Each number is 128 + 24 x the weight over its row's rms, rounded and kept within 0 to 255. Layers, rows and columns count from 0. The size above them is the row's rms in percent of the matrix's.

# layer 3 MLP up, 512x64, rms 0.217, rows 0-104, columns 0-63
size [ 95 119  81  71  90  99 119  73 103 106  67  97 108 110  50 102  84 100  75 104 105  86 108  97 126  41 125  66  98  42  90 121 133 121  89  60  71  80 112 100  68 108  97 116  92  88  78 121 105  79  77 101 116 109 112 109 113 112 102  89 106  58  81 114 107 102 120 102 112  84 111 122  86  41  94  94 125 106 103 114  78 111 105  72 103 106 109  85  81 108  53  80 117  94 108  87 114  91  96  81 104  97  92  65 118]
[[140 106 134 121 109 140 168 126 166 134 110  89 144 108 157 186  91 106 146 109 165  80 139 117  84 132 167 120 142 176 162 143  96 125 148  88 111  98 144 130 108 120 134 149 140 125 120 135 148  92 108 135 112 117 116 116 145 151 117 155 103 114  95 137]
 [121 133 103  78 174 164 118 141 102 133 110 157 115 113 121 134 127  99  89 149  74 120 162 124 149 141  93 114 126 170 152 138 139 142 113 131 165 147 105  96 166 112 139 101 173 137 140  94 130  85 160 149 127 100 141 146 138 125 123 156 100 139 136 127]
 [124 131 133 102 148 124 127 135 104 110 134 153 150 133 148 134 136 140 153 163  85 142 136 101 154 125 148  82 122  96 132 129 137 156 121  88 135 117 130  98 148 125 130 114 106 107 150 147 142 180 125 195 155 123  86 170  92 162 104 109 111 156 100  95]
 [157  95 105 122 146 140 101 135 122 125 129 128 133 155 117 102 102 106 109  95  99 149 128  86 157 122 141 174 101 121 170 123 120 154 133 132 137 121 110  84 110 126 128 117 108 108 161 160 115 135  98 129 109 154  98 139 132  80 126 188 111 157  73 143]
 [129 144 154 140 158 123  81 150 170  81 141 104 164 127 134 147 131 115 140 130 143  96 127  76 116 141 119 118 117 149 131 152  82  96 108 112 113  91 167 113 109 183  93 191 152 138 129 123 137 151 112 125 134 150 115 115 120 144 116 120 138 103 149 134]
 [ 98 141 155 150 110 155  90 131 174 153 103 111 100 172 159 134 134 114 118  93 124 143 116 164 130 140 126 137 141 165 116 129  91 142 148 186  94 147  90 109  95 115  89  96 132 105 138  91 114 123 120 148 111 126 167 128 114 110 130 134 152 158 105 120]
 [120  81 113 137 159  74 107 145 116 153 106 144 149 176 132 145 141 123 154 118 172 117 133 110 152 110 127 103 153 123 132 143 112  89 120 122 132  98 129  89 104 100 166 166 120 153 126 176 134 164 106  87 113 121 110 164 119 144 101 152 138 114 139 145]
 [125 108 144 135 122 149 129 170 141 155  97 114 101 139 156 150 119 111 141 147 110  99 153 138  83  81  89 135 120 168 122 160 137 179 124 111 104 169 158  95 137 112  94 115 131 105 139 166 143 111 129 137 108 157 155 113 177 124 140 136 112 145 115  93]
 [150 123 166 109 133 111  84  72 120 103 179 119 141 112 164 159 135 102 139 115 153 114 132 116 114 120  89 117 102 172 101 171 139 132 100 110 130 141 134 136 123 106 126 113  84 117 128 167 109 147 148 125 164 115 153 150 153 101 122 180 122 131 144 135]
 [127 147 173 116 115 125 140 161 163 154 127 125 148  97 163 140 127 123 105 141 110  94 118 157 106 178 134 100 159 144 162 123  89 159 149 129 106 131 132 128 124 145 163 121 116  93 116  85 122 156 120 132 140 104 151 110  98  82  79 146 103 144 104 156]
 [ 73  82 130 134 106 154 101 106 155 111  91 137 110 131 137  95 179 150 119 169 141 176 147 129 125 116 125 130  98 150  69 130 147 126 152 130 112 152 163 123 105 139 158 128 112  92 110 139 117 130 107 132 119 154 144 135 176 112 132 118 125 147 124  92]
 [153 152 144 102 119 168 131  84 140 126 135 115 135 124 134 131 164  82  87 132 107  88  93 100 128 168 121 104 143 138 116 126 155 144 112 128  74 159 152 115 164 107 157 112 164 126 110 106 162 131 138 146 143 136 102 122 136 124 155 118 137 117 188 154]
 [110 154 150 130 157 103 152 142 136 131  96 124 173 139 125 153 139 133  86 182 143 102 150 104 175 101 104 157 156 170 127 111 141 151 118 135 167 122 116 131 116 122 119 101 136  80 126 115 141 110 107 135 144  77 156 106 131  97 124 110 101  94 141 102]
 [109 136 159 148 136 168  97 137 122 189 106 153 124 146 128 118 144 133  86 137  89 158 112 137 124 110 108 100 161 127  99 157 128 148 100 121 111 119 129 139 116 136  61 111 171  88 144 119 171  91 126  99 130 122 138 155 112 169 127 116 130 136 123 110]
 [121 164  89 107 105 143 118 125 147 114 112 146 147  92 118 109 163  85 119 108 146 131 120 139 161 116 127  89 174 126 127 135 108  85 137 135  92  93 184 146 133 135 117  98 109 175 156 148 119 112 139 135 119 106 154 163 119 142 138 106 176 149 152 135]
 [163  88 150 147 114 126 171  99 129 106 142 156 143 101 120 112 126 145 136 132 141 121 108 134 113 133 122 102 148 108 134 106 151 164  95 159  89 118 140  87 145  67 106 111 114 160 113 142 147 144  95 158 131 143 132 102 101 119 156 111 138  66 112 158]
 [159 102 106 147 127 149 162 109  88 127 161 158 149 113 144  87 104 130 137 146 103 120 118 104 154 151 139 149 139 153 146 162 134 115 128 102 118  63 115 143 126 162 116 140 130 121 145 124 187 148 109 134 130 120  83  66 141 105 135 141 124 108 156 129]
 [180 115 123 149  70 106 139 173 104  98 127 144 113 108 160 157 134 108 103 138  93  81 143 106 160 150 144 123 112 149 139 107 105 176 137 130  97 108 139 158 152 161 116 108  93 142 139 123 114 119 119 129 112 107 138 138 135 143  99 176 143 129 148 104]
 [163 133 151  99 196 154 110 151 122 108 109  92 135 168 136 152 140 159 147 124 145 120 120 130 137 124 146  99 136 125 186 144 104 140 108 109 131 106 144  76 152 141 148 152  97 141 148 165  90 134 110 127 120 125 126 134 124 120  96  99  99 162 106 161]
 [135 147 139 116 131 120 116  81 157 157 190  94 137  76 127 134 112 141 128 143 136 143 116 140 132 136 134 108 173 121 160 136 131 140 155 113 125 108 104 101 153 122 122 115 104  59 150  97 157 112 108 161 120 121  95 111 105 171  97 127 144 159 140 137]
 [181 134 120 113 111 103 135  82 173 180 139 160 112  97 154 161 117 115  99 111 129 129 117 107 129 102 113 132  88 116 116  93  95 149 121 123 124 123 113 130 163 126 160 119 120 119 133 120 125 104 160 168 105 171 126 127 141 170 162 145 126 159 168 125]
 [130 114 145 102  74 124 136 109 110 129  98 100  98 135 131 197 122 108 122 115 111 120  99 149 131 128 151 132 204  98 141 115 139 142 157  71 125 107 156 114 154 134 104 141 133 136 118 108 131 154 135 119 116 138 121 141 118  96 103 159 104 157 162 149]
 [115 160 119 163 114 125 126 153 135 138 129 161 130 137 151 127  95  72  96 121 121  99 123 142 135 105 151 153 122 154 132 135 103 106 148 115 179 129  87 186 143 151 133 134 116  74 155 116 159 125 149 135 118 116 155 170 130 116  93 108  95 155 103 147]
 [ 94 107  87 131 125 153 132 116 144 111 122 151 106 131 103 126 163 156 152 119 162 169 153 143 132 117  99 129 126 131  71 107  89 104  88 181 159 113  94 130 143 127 127  85 126 126 109 145 130 129 124 169 102  96 152 137 146 137 147 112 149 105 105 165]
 [115 112 140 143 121 138 130 143 134  85  98 138 105 127 158 114 183 122 125 152 131  82 129 156 120 128 169 133  98  97 105  72 150 139 151 108 101 112 149 104  93 134 108 124 115 145 124 153 148 155 152 100  94 131 127 140 153 107 119 168 163 112 169 161]
 [136 149 153 145 154 150 101 154 147  97 163 127 107 182 101 147 147 103 177 164  94 127 119 145 125 146 134 108 161 111  96 164 121 126 139 118 142  98 105  93 129 114 135 119 158  93 110 117 101 159 111 146 122 122 149 169 142  84 129 121  99 113 154 154]
 [116 142 130 131 110 121 120 123 141 114  74 176 148 186 148 153 153 111 105 101 103  91 106 146 156 147 138  93 125 137  84 113 136 133 111  67 144 110 137 132 115 103  97 133 157 137 137 125 143 147 177 174  96 112 157 135 103 138 127 122 137 130 141 127]
 [ 83  97 131 131 164 169 142 103 116 121 109 104 122 167 131 140 102  92 120 142 118 148 120 163 102 157  86 125 130 124 136 133 131 123 141 170 156  86 114  96 139 127  98 147 156 114 130 137 114 151 132 156  84 127 138 172 150 121 165 113  65 130 130 119]
 [124  90 148 111 115 113 133 106 169 106 165 114  98 159 150 129 158 126 158 136 140 133 129 132 107 129  95 164 123 153 104 125 123  91 144 123 108 150 141 110 184 147 145 117 186 104 112 162 124  95  97 129 120 118 125 150  83 103 112 172  94 131 151 135]
 [154 133 100  83 132 133 117 150 144  82 139 148 139 153 135 117 120 127 165 171 107 133 147 161 105  80 116 141 129  98 151 159 117 147 110 146 149  84 144 105 158 165  74 152 120 115 133 151 132 123 155 126 147 146 166 128 135 159 132 135 161  98 113 160]
 [152 110 146  79 145 143 118 150 123  98 148 158 137 185 142 130  95 106 111 105 154 113 121 134 152  96 131 165  87 144 121 146 126 170  99 109 135 114 115 135 120 118 106 132 120 125 161 157 122 121  85 121 174 128 143 160  94 134 141  87 134 137 148  75]
 [105  93 130 152 151 158 130 146 100  98 104 132 149 132  98 115 163 152 148 152 128  81 115 150 109 112 114 120 127  94  96 151 111 131 108 123 123 180 122 163 114 130 149 158  82 107 153 136 104 144 137 125 123 113 201 101 164 161 135 121 133 116 116 144]
 [100 108 125 143 149 140 142  73  94 115 124  84 130 157 151  81 119 110 111 155 120 110 128 152 163 100 160 140  99 118  81 185 161 149 137 129 131  91 144 135  99 163 164  99 141 109 144 145 127 117 120 137 102 124 128 103 153 159 134 136 122 134 141 153]
 [118 134 147 117  72 108 143  98 140 136  84 106  98 169 136 127 155  87 132 149 163 141 135  96 144 110 180 112  75 118 148 102 122 118 120 106 136 133 146 128 109 170 151 134 115 147 116 112 145 121 160 168 113 141 126 123 120 131  98 174 153 165 144 131]
 [ 99 144  77 138 148 111 124 161 146 143 135 171 117 149 124 128 136 148 143 115 108 167 141  99 126 121 152 148 147 139 114 164 132  86 104 100 149 109 117 121  93 109 129 123  89 123  85 117 155  92 127 124  98 125 153 167 162 163 163  72 120 111 124 136]
 [158 146  94 112 109 121 144 137 132 131 162 155 160 172 115  94 102 129 112 127 144 155 117 102 168 141 120 151 100 144  81 119 163  99 118 102 152 112 140 117 149 142 100 122 102  87  95 140 159 135 129 131 141 104 155 137 150 121 166 135 158  88 174 104]
 [110 146  82 133 108 128 116 165  97 115 116 162 129 131 145 130 169 126 131 160 138 111 136 135 100 125 142  94 176 154 152 142 112 136 152 126 100 159 149 133 138 115 106 150 133 158 130 124 129 143 155 103 139 130 115  92 172 117 126 186  90 124  59 135]
 [133 128 117 164 101 133  97 160 108  94 119 134 110 142 165 167 139 130 161 133  94 102 138 134 119 177 109 134 146 171 132 147 125 143 171 150 155  84 129 152  92 165  84 111 157 133 128 113 131 143  95 111  95 135 130 167 131  91 126 122 104 108 147 139]
 [113 141 120 138 129 105 144 135 130 121  84 122 173 152 116 143 109 200 157 125 157 113 154 115 107  92 155 132 128 130 144 166 111 125 133 131 171  95 133 149 131 133 150 135 149 120 101 127 125 113  67 121  66 103 135 125 127 126 142 117  82 102 115 150]
 [141 171 128 134 112 128 178 136 107 110 125 165 111  73 120  83  89 113 103 121 146 131 152  79 129  95 137 130 145 178 139 147 118 144 105 104 136 147 132 130 144 131 127 123 105 105 119  88 126 174 105 121 138  97 109 100 120 171 157 139 151 104 124 112]
 [135 137  94 127 186 128 174 118 103 109 151 131 144 125 120 136 142 141 107 124 125 123 101 120 141 133 184 148  86 115 142 112 142 143 119 122 102 113  75 127  69 114 104 171  95 162 116 141 144 111 151 147  89 103 140 146 157 133 121 165 132 139 156 114]
 [138 105 160  90 152 150 125  93 131 105 152 145 115 132 105 107 107 117 156 125 165 137  95  92 128 150 128 159 122 163  90  76 133 120 126 121 124  55 108 163 133 146 147 150 115 107 122 168  92 115 133 133 133 103 137 157 121 158 125 144 128 158 108 156]
 [143 137 126 102 109 146 125 101 142 159 146 124 139 137 117 107 163 103 128 116 124 145 125 130 168 150 146 181 159 136 138  98 106 111 191 166 117 128 103 131 150 121 105 130 138 115 121 114 130 106  80 137 146 115 159 128 138 127 145 187 113 154 119  57]
 [113 133 136 161 102  88 132 111 116 138 179 117 100 172 133 162 123 142 153 203 136 101 100 169 140 119 126 144 155 109 102 146 139 169 149 131 154 113 125 127 137 131 138 115 123  84 113  93  93 133 103 126 102 143 128 105  94  91 140 131 132 133 141 156]
 [136 102 114 122 131  80 146 115 123  69 137 123 176 180  97 148 145 105 113 173 117 119  95 129 153 111 108 153  85 142 104 156 161 164 123 153 125 123 103 141 142 125 139 127 107 135 106 114 115 115  80 128 153 124 141 114 166 113 133 112  87 113 141 107]
 [102 125 118 151 108 158 147 113  79 126 135  92  87 155 103 125  82 129 157 154 127 140 145 108 136 112 135 126 152 169 125 127 109 103 119  99 134 154  77  96 111 117 145 131 119 121 136 124 158 172  88 135 181 143 136 115 166 113 136 135  93 128 136 171]
 [129 118  89 102  78 132 136 140 146 160 119 110 174 104  85 171 131 138 122 156 141 109 163 106  87 109 121  84 135 164 145 130 131  98 119 136 177 154 122 168 144 147  92 109 113 135 127 147 130 166 132 155 129 129 120 133 116 150 114 134 123 178 152 126]
 [151 139 106 108 147 140 147 125 118 175  93 108 126 138 123 139 124 147 153  95 141 124 119 114 149 135 138 137 149 122 147 147 125  72 147 124 171  93 101  81 150 115 104 108 164  75 127 135 150  93  86  95 108 103 153 159 126 121 118 106 129 168 112 155]
 [145 121 130 116 179 126 121  85 153 147  56 146  98 142 131  99 167 115 160 120 161 176 132 111 109 165 133 134 118 106 124 146 129  92 113 122 132 122 119 157 187 141 112 155 129 132 139 128 117 151 105 113 102 132 142 169 104 122 150 112 134 116 153  98]
 [125 160 131  98 112 134  95 128 152 162 157 137 148 134 101 187 141 118 130 103 153 124 144 101 138 120 108  87  82 136 145 122 122 125 126 100  85 128 146 190 138 124 158  92 151 143 154 125 112 110 102  87 129 138 144 108 100 173 127 162 144 146 139 129]
 [135 148 121 118 150 148 103 135 133 136 194 162 138 104 153  97 161 146  86 107 115 115 114 168 148 147 127 153 154 113  83 120  88 130 146 127 148 145 111 170 180 129 115 146 113 114 139 101 165 138 119 134 140 132 100 163 122  76 126 144 124 137 154 127]
 [144 125 131 135 107 109 149 133  84 146 101 141 113 154 111 124 120 136 143 163  94 120 165 142 151 144 157 103  84 152 153 150 109 178  90 114 131 104 161 117 105 157 107 132 146 141 128  95 122  98 174 162 110 120 141 146 166 159 101 150  98 114 103 105]
 [129  78 131 121 138  92 149 137 144 177 107  86 118 121 193 133 150  99 119 129 145 116 125  97 139  98 178 111 105 140 156 135  99 128 129 169 134 143 135 108 142 107 159 122  96 123 177 127 138 131 142 122 175 172 141 102 143 105 115 136 119 135 129 144]
 [126 104 159 145 106 158 132 128 165 139 141  70 172 129  92  76 104 127  99 123 150 115 117 139 134 122 146 139 142 151 111 148 106 135 158  79 142 121 170 148 118  96 123 110 118 152 134  92 179 119 133 117 152 184 116 106 125 120 122 153 120 113 150 130]
 [120 132  99 120 123 124 108 121 145 130 126 150 165 119 132 108 109  68  71 111 139 127 115  95  90 127 175 108 156 168 137 128  95 134 103 128 131 148 111 151 102 139 157 144 114 130  78 170 121 156 147 117 157 159 155 130  95 135 117 135 167 113 157 115]
 [165 134  81  99 154 131 146 125 143 103 133 126 156 104 159 137 151 109  94 131 103 156 142  90 149 168 121 126 134  98 131 130 115 108 129  95  96 136 114 127 106 112 122 171 132 120 111 120 146 138 148 197 136 134 130 125 189 142 144 101 110 104  80 135]
 [168 111 145  90 137 114 104 117  94 118 101 130  97 134 129 138 118 153 125 157 143  95 176 137 163 153 151 106 121 120 154  95 103 107 128 140 164 140 113 127 120 107 145 155 139 114 139 136 152 123 142 112  98 128 134 142 100 162 137 160  68 148 114  58]
 [114 112  87 112 112 113 135 100 147 114 147 167 118 106 137 139 171 113 143 105 121 149  96 141  88 144 168 177 111 136 145 119 184  90 112 125 102 129 141 133 143 140 110 116 126  79  72 118 124  94 146 140 128 134 150 155 124 114 150 163 133  88 133 112]
 [ 89 180 117 112 176 114 123 144 154  86 128 142 128 144 101  83 158 108 125  75 114 155 111 114 156 134 162  98 125 122 120 119 145 110  98 131 161  98 139 124  89 135 106 132 111 103 107 135 140 127 125 139 157 134 114 135 120 151 106 182 147  93 140 159]
 [121 128  86 130 106 137 134 156  66 112 109 158  90 101  95 129 113 151 128 103 132 123 142 131  95 127 162 118 143 125 128 120 131 129 157 128 158 128  81 180  90 135 117 155 139 140 121  85 139 147 114 129 144 175 144 143 133 133 177 161 146  84 113 116]
 [117 134 147  71 115 157  92  96 175 138 125 114 133 105  82 122 161 116 163 131 115 107 141 130 127 139 132 148 109 151 130 112 104  98 131 130 145 149 126 118 133 149 122 114  97 159 166 113 163 127 111 111 147 140 111 126 107 153  62 165  94 148 171 132]
 [160  95  78 131 101 153 104 107 147 160 139 133 138 114 140 135 135 137  98 169 138 110 146 163 104 114 113 119 148 108 123 145 114 120 109 157 118 148  87 168 156 106  72 123 161 139 103 123 148  98  99 116 110 149 115 149  86 137 101 113 129 178 135 106]
 [119 110 139 146 139  53 120 178 107 128 119 125 114 126 144 143 134 139 123  89 122 123 132 118 160 127 122 152 154 160 128 147 150 167 118 111 143 145 106  97 119 138 154  86  77 145 146 139 111 182 132 132 146  90 140 127 131 102 100 150 120  92 124 174]
 [141 135 151 110 148 125 125 156 124 140 161  93  94 123 153 134 114  82 117  94 131 132  55 156 106 114 145 132 127 140 143 125 128 148 113 181 126 119  95  84 155 111 135 151  87 131 113 128 144 147 113 130  87 157 106 141 132 117 164 135 130 176 101 154]
 [146 121 112 108 117 145 150  96 114  96 187 135 150  95 129 126 151  69 112 135 106 132 118  75 150 109 120 106 173 132 115 152  92 107 107 109 156 134  77 114 166 157 135 126 123 123 140 125 118 128 106 140 176 144 140 140 131 108  96 155 148 135 153 113]
 [112 121  96 153 195 143  85 125 148 135 104 130 157 139 152 130 119 128 113 132 101 133 108 177 119 122 130 117 105 114 104 132  94 123 125 106 117 122  93 107 155 125 131 163  94  98 150  54 127 118 164 124 143 113 122 143 120 154 119 104 129 165 151 165]
 [155 121 113  86 140 161 114 124 128 103 150 166 133 126 148  97 121 135  89 118 125 134 168 109 125 166 153 134 149 125 108 108  94 136 140  96 139 119 118 110 118 109 179 140 149 113  97 165 148 159 133 169 125 164 108 112 121 154  80 142 150 143 167  83]
 [ 94 118 133 103 127 142 149 140 107 112  98  99 127 146  92 115 174 114 134 150 116 167 100  77 144 130 132 111 125 127 102 156 108 101 109  93 108 156 165 164 144 151 116 131 128 137 140 133  92 118  80 144 112 105 125 129 142 167 121 123 149 153  73 169]
 [156 142 137 170 120 183  89 138 123 122 100 124 129 171 144 110 105 159 125 122 110 110 112 129 117 112 147  93 122 143 121 155  86 145 172 167  98 110 102 113 127 113  96 112 136  99 179 137 141 122 127 103 100 132 141 138 155 117 123  99  98 136  90 171]
 [102 132  93 126 147 158 123 119 165  79 133 130 100 160 144  95 111 191 115 115 138 119 162  99 136 136  99 152 143 163  94 143 142 162 119 103 134 110  95 111 113 138  91 132 110 123 139 133 129 144  95 182 100  92 125 104 157 136 105 141 144 106 140 132]
 [161  71 106 106 126 149 111 137 128 134 144 102 124 127 123 108 103 130 134 123 152  81 116 126 134 112 150 162 113 166  99 123 125 124 138  90 168 150 111 163  94  53 131 139 123 115 139 152 146 120 152 139 126 161 158  91 153 146  96 164 124 105 142 125]
 [145 115 113 148 137 112 127 143  96 119 101 122 135 145 164  99 115  86 121 154 125 119 140 120 146 121  89 160 147 128 143 197 146 135 144  91 135 101 101 134 127 190 115 153 113 106 160 172 140 122 121 136 130  97 178 104 103 106 100 106 137 111 110 146]
 [160 104 112 150 102 125  82 115 128  67 124 131 131  98 163 142 134 147  86  94 126  80 152 138 101 170  86 123 123 162 158 112 104 134 135 129 160 105 127 123 171 146  98 123 163 104 147 157 139 128 137 148 102 180 128 131 135 134 124 135 117 121 137 122]
 [151 128 126 140 163 101 102 126 154  89 125 115  91 150 193 132 126 152 152 130 105 103 131  97  97 115 110 149 105 165  99 139  94 138 115 115 143  93 114 168 134 137 141 125  97 108 115 114 117 110 131 119 107 163 173 115 125 127 129 156 133  99 142  65]
 [110  93 123 130 112 163 124 114  95  92 159 124 101 133 152 138 120 109 188 167 139  88  89 158 129 135 112 139 100 135 133 146 122 141 123 157 119  94 124 146 146 193 107 155 143  97 144  95 109 133  78 146 124 114 112 130 153 130 127 160 137 132 156 110]
 [150 151 140 113 107 139 112 117 147 131 145 190 100  75 156 100 176 128  96 108 108 144 155 121  94 170 129 106 129 135 106 125 178 131  83 109 127 126 116 138 158 127 107 153 120 149 128 127 158 157 115 142 121 147 119 126 115 141 115 177 113 114 166 101]
 [111  66 128 112 126 128 112 133 124 107 156  75 167 128 103 113 135 147 139 172 153 101 119 170 139 101 149 128 139 143 162 180  96 159 105 164 129 122 135 144 139 113 131 116 133 109 149 139 172 133 118 111 118  99 109 111 170 138 150 137 115 132 136  79]
 [148 122 187 115 121 115 109 118 122  83 138 112  78  84 134 118  95 141 141 122 120  89  91 143 143 125 156 185  85 177 142 158 102 140 153 121 127 151 139  90 133 103 157 130 111 122 150 144 123 133 125 136 138 133 119 138 137 166 137 167 102 153 127 122]
 [116 127 156 128 148 144  72 103 126  87 112  97 143 145 138 144 101 123 148 129 100 122 140 144 106 161 141 138 108  98  99 145 112  95 153  98 122 111 151 160 142 100  91 101 137 133 184 126 125 141 132 123 159 163 106 119 110 108 107 170 115 179 133 164]
 [115 113 161 140 130 120 119 141 127 156 119 119 117 105 167 117 133 103 135 124 118 106 132 110  94 154  97  92 102 142 186 112 106 134 152 137 134 137 112  77 171 107 145 122 105  86 156  87 144 171 165 130 151 100 158 127  91 128 132 132 129 153  83 140]
 [115 125 173 127  95 112 165 150  85 157 127 147 149 136 163 125 117 126 139 181 119  99 166 130 127 124 107 135 129 159  94 116 114 177 111 118 126 100 157 109 147 118  96  94 130 105 162 120 150 120 103 113 114 130 119 173 143 123 110 110  89 100 156  90]
 [114  94 180 128 126 108 129  99 110 158 117 178 151  76 123 138 182 135 150 120 185 100  91 111 121 116 101 116 139 129 123 175 137 120 114 127 120 138 140 124 161  88 128 163 117 118 135 159 122 153 105 116 127 132 175 104 111 161 130 117 116 138 116 123]
 [109 143 182 147  95  78 126 134 142 109 120 139 146 110 116 126 140 126 130 126 156 148 151 119 140 109 125 119  99 147 108 121  83 107 145  95 125 163 186 134 140 123 145 100 131 142 129 139 162 179 115 162 132 168  88  96 129 117 152 149 129 110  76 135]
 [150 105  83 122 123 148 111 182 137 109 116  95 133 114 111 140  96 109 116 160 139 130 176 155 120 132 124 156 121 138 114 108 103 109 161 114 157 156 121 119 124 101 107  94 155  99  80 150 138 144 138 110  82 149 119 134 148  95  97 168  97 161 122 132]
 [ 84 149 130 130 147  82 169  94 122  86 130 145 164 134 126 147 141  85 122 144  86 122  87 148 134 124 132  95 126 163 153 140 139 106 109  72  88 137 117 117 139 124 146 137  86 109 148 152 177 133 147 152 140 105 151 156 131 101 128 118 120 132 124 136]
 [120 105 116 124  99 137 109  62 150 156 119 120  94 142 153 138 113 132 136 102 172 159 127 110 135 105 153 140 106 133  98 149 106  93 129 115 112 128  92 170 139 118 130 116 140 124 160 111 112 130 128 195 177 155 154 110 141 113 114 125 131 126 182 131]
 [103 118 172 124 144 127  72  72 147 167 160 111 133 172 144 116 138 132 110 153 132 118  87 150 130 102 175 145  84  84 111 156 138  99 115 134 104 109  78 126 131 145 133 136 150 121 140 125 149 104 128 154 124 118 145 131 123 137 102 117 163 137 119 153]
 [142 143 143 133 103 117  82 147 168 133 166 103 124 120 152 139 150 125  86 142 163 112 115 112  83 142 140  98 146 159  95  98 131 148 158 150 130 164 107 156 160 103 131 141 149 125 127  85 141 126 140 130  98 102 157  79 139 135 109 171 102 128 155 115]
 [156 115 116  76 145 114 139 176 107 124 108  93 150 145  98 107  89 122 152 134 141  95 104 129 122 135 130 100 138 115 175 118 142 121 122 118  97 108 111 114 139 169 128 138 167 123 111 145 123  79 123 171 131 115 156 179 138 126 102 133 123  94 117  83]
 [ 97 172 133 148 122 147 109  77 157 143 134 155 138 122 110  79 147 141  75 137 125 131 110 141 136  72 106 123 121 141 144 148 111 121 167 125 125 146 146 146 145 156 132 115 145 150 109  78 133 116 147 120 122 143 131 162 119 140  95 115  72  99 129 169]
 [128 164  71 118  70 117  93 174 154 138 124 154 149 126 128 111 112 129 106 152 145  97 113  76 120 142 146 118 154 162 106 121 139 105 124 108 158 113 175 122 119 151 152 135 126 125 149 121 178 143 151 127 149 104 122 133 168 157 132 124 157 126 112 151]
 [157 122 137 113 112 120 133 145 100  97 135 150 137 123 116 137 128 141 106 136 105 164 117 149 151  94 171 132 145 119 160 182 178 131  78 101 141 151 101  81  88 107 122 113 117 122 117 110 100 138 113 154 127 136 134 112 109 108  97 158 170 124  85 156]
 [100 173 126 124 129 103 133 124 140 110 118 124  91  99 168 139 135 105 107 128 163 106 138 120 105 102 160 134 118 109 113 129 135 118 156 137 124 167 148 165 137 128 166  61 127 129 109  79  84 166 137 145 128 113 155 124 125 123 115 173 161 150 163 130]
 [141 135 129  81  94 103 118 133 164 150 161 116 176 114  86  83 160 119 130 105 120 134 118 177 139 131  89 104 131 150  94 118 149 126 124 163  82 130 177 125 126 107 137 114 133 128 138 121 134 120 100 152 109 110 163 150 163 119 111 159 161 139 140 136]
 [137 137 115 128 105 102 129 168  93 120 123 114 147 105 171 108 137 122 158 135 139  86 157 103 116 113 127 103 181 151 145 128 119 113 124 179 114 147 124 121 114 164  84 129 102 152 136 117 159 148  78 125 106 147 172 102 130  89 104 124 134 152 156  99]
 [105 151  77 137 162  91 153 157 124  74 123 143 107 113 178 121 169 156 114 135 123 127 102 169  89 141 137  99 137 133 142 119 160 131 163 127 101 100 119 156 141 146 116 137 153 110 136 121 122 134 144 133 155 125 181 121 135  77 123 112 132  94 119 143]
 [121 126 130 130 119 102  92 141 147 161 139 148 163 121 111 147 190 129 157 102 124  83 123 114 118 156 164 151 110 136 128 157 129  94 126 132  95  92 115 166 102  71 140 132 136 109 158 100 189 126 132 103 106 155 104 142 128 138 138 120 117 144 155 125]
 [142 143 135  97 127 148 114  92 160 143 112 116 102 118  78 111 125 165 121 137 160  96 131  92 132 137 103 131 127 114 115 109 154 142 129 132 108  86 110 118 184 139 144 102 166 113 147 164 123 127 133 190  92 128 104 102 164 124 143 109 101 113 109 166]
 [ 98 126 162 132  87 135 155 112 109 148 114 165 115 157 151 129 153 151 154 117 159 146 106 121 136 107  97 126 118 147  94 125 137 101  89 101 115 140 163  79 104 112 124 119 139 117 179 122 132 158  89 160 159 105 181 126  98 143 155 128 122 107 122 110]
 [103 144 145  89  99  99 117 143 111 128 143 146 171 126 128 145 121 135 134 127 172 156 146 151 109 145 109  73 171 128 138 163 137 113 147 126 135 131 129 133 137 130  86  76 141  58 130 119 107 121 127 110 132 115 135 136 126 140  71 147 180 117 133 112]
 [134 113 125 127 107 127 119 167 134 134 151 167 133 100 128 140 127 137  78 157 104 137 124 109 136 134 104 103  87 142 135  96 103 148 177 163 117 140 107 161 188 171 110 132 154 102  74 112 143 151 117  85 123 125 151 113 116 101 116 152 130 108 133 152]
 [166 114 138  99 140 114 118 125 122 110 122 120 121 131 142 136 109 127 106 157 179  88  84 158 128 112 136 119 152 131 133 142 123 121 110 128 143 166 148 181 116 122 155 124 121 148 120 119 102 154 139 108 155 127 147 143  33  95 110 119 158  97 159 130]
 [120 146 125 142  90 142 120 150 120 115 121 159 146 135 167 110 173 138 148 171  92 127 144 122  71 159  93  80 102 151  97 146 125  89 105 101 130 165 131 102 132 150 138 141 144 139 134 128 141 152 149 158 134 166 139  86 142 121 137 111  92 145 136 150]
 [144 168 150  89 160 112  97 110 135 105 137 123 106 147 157 111 137 153  79 148 161 133 147 163 127 155  77 104  73 147  96 120 144 120 127 158 117 109 124 111  87 147 137 110 141 157 151 132  85 102 128 117 128 162 133 134 157 119 141 114 123 116 152 162]
 [145 144 172  89 163  93 117 116 137 139 141 109 106 120  69 133  77 115 138 150 167 156 128 109 101 126 137 154 120 172 142 103 157 146 136 168 173 141 113 127 137 110 128 132 139  93 117 136 104 149 128 129  94 128 168  81  95 126 149 141 127 134 124 138]]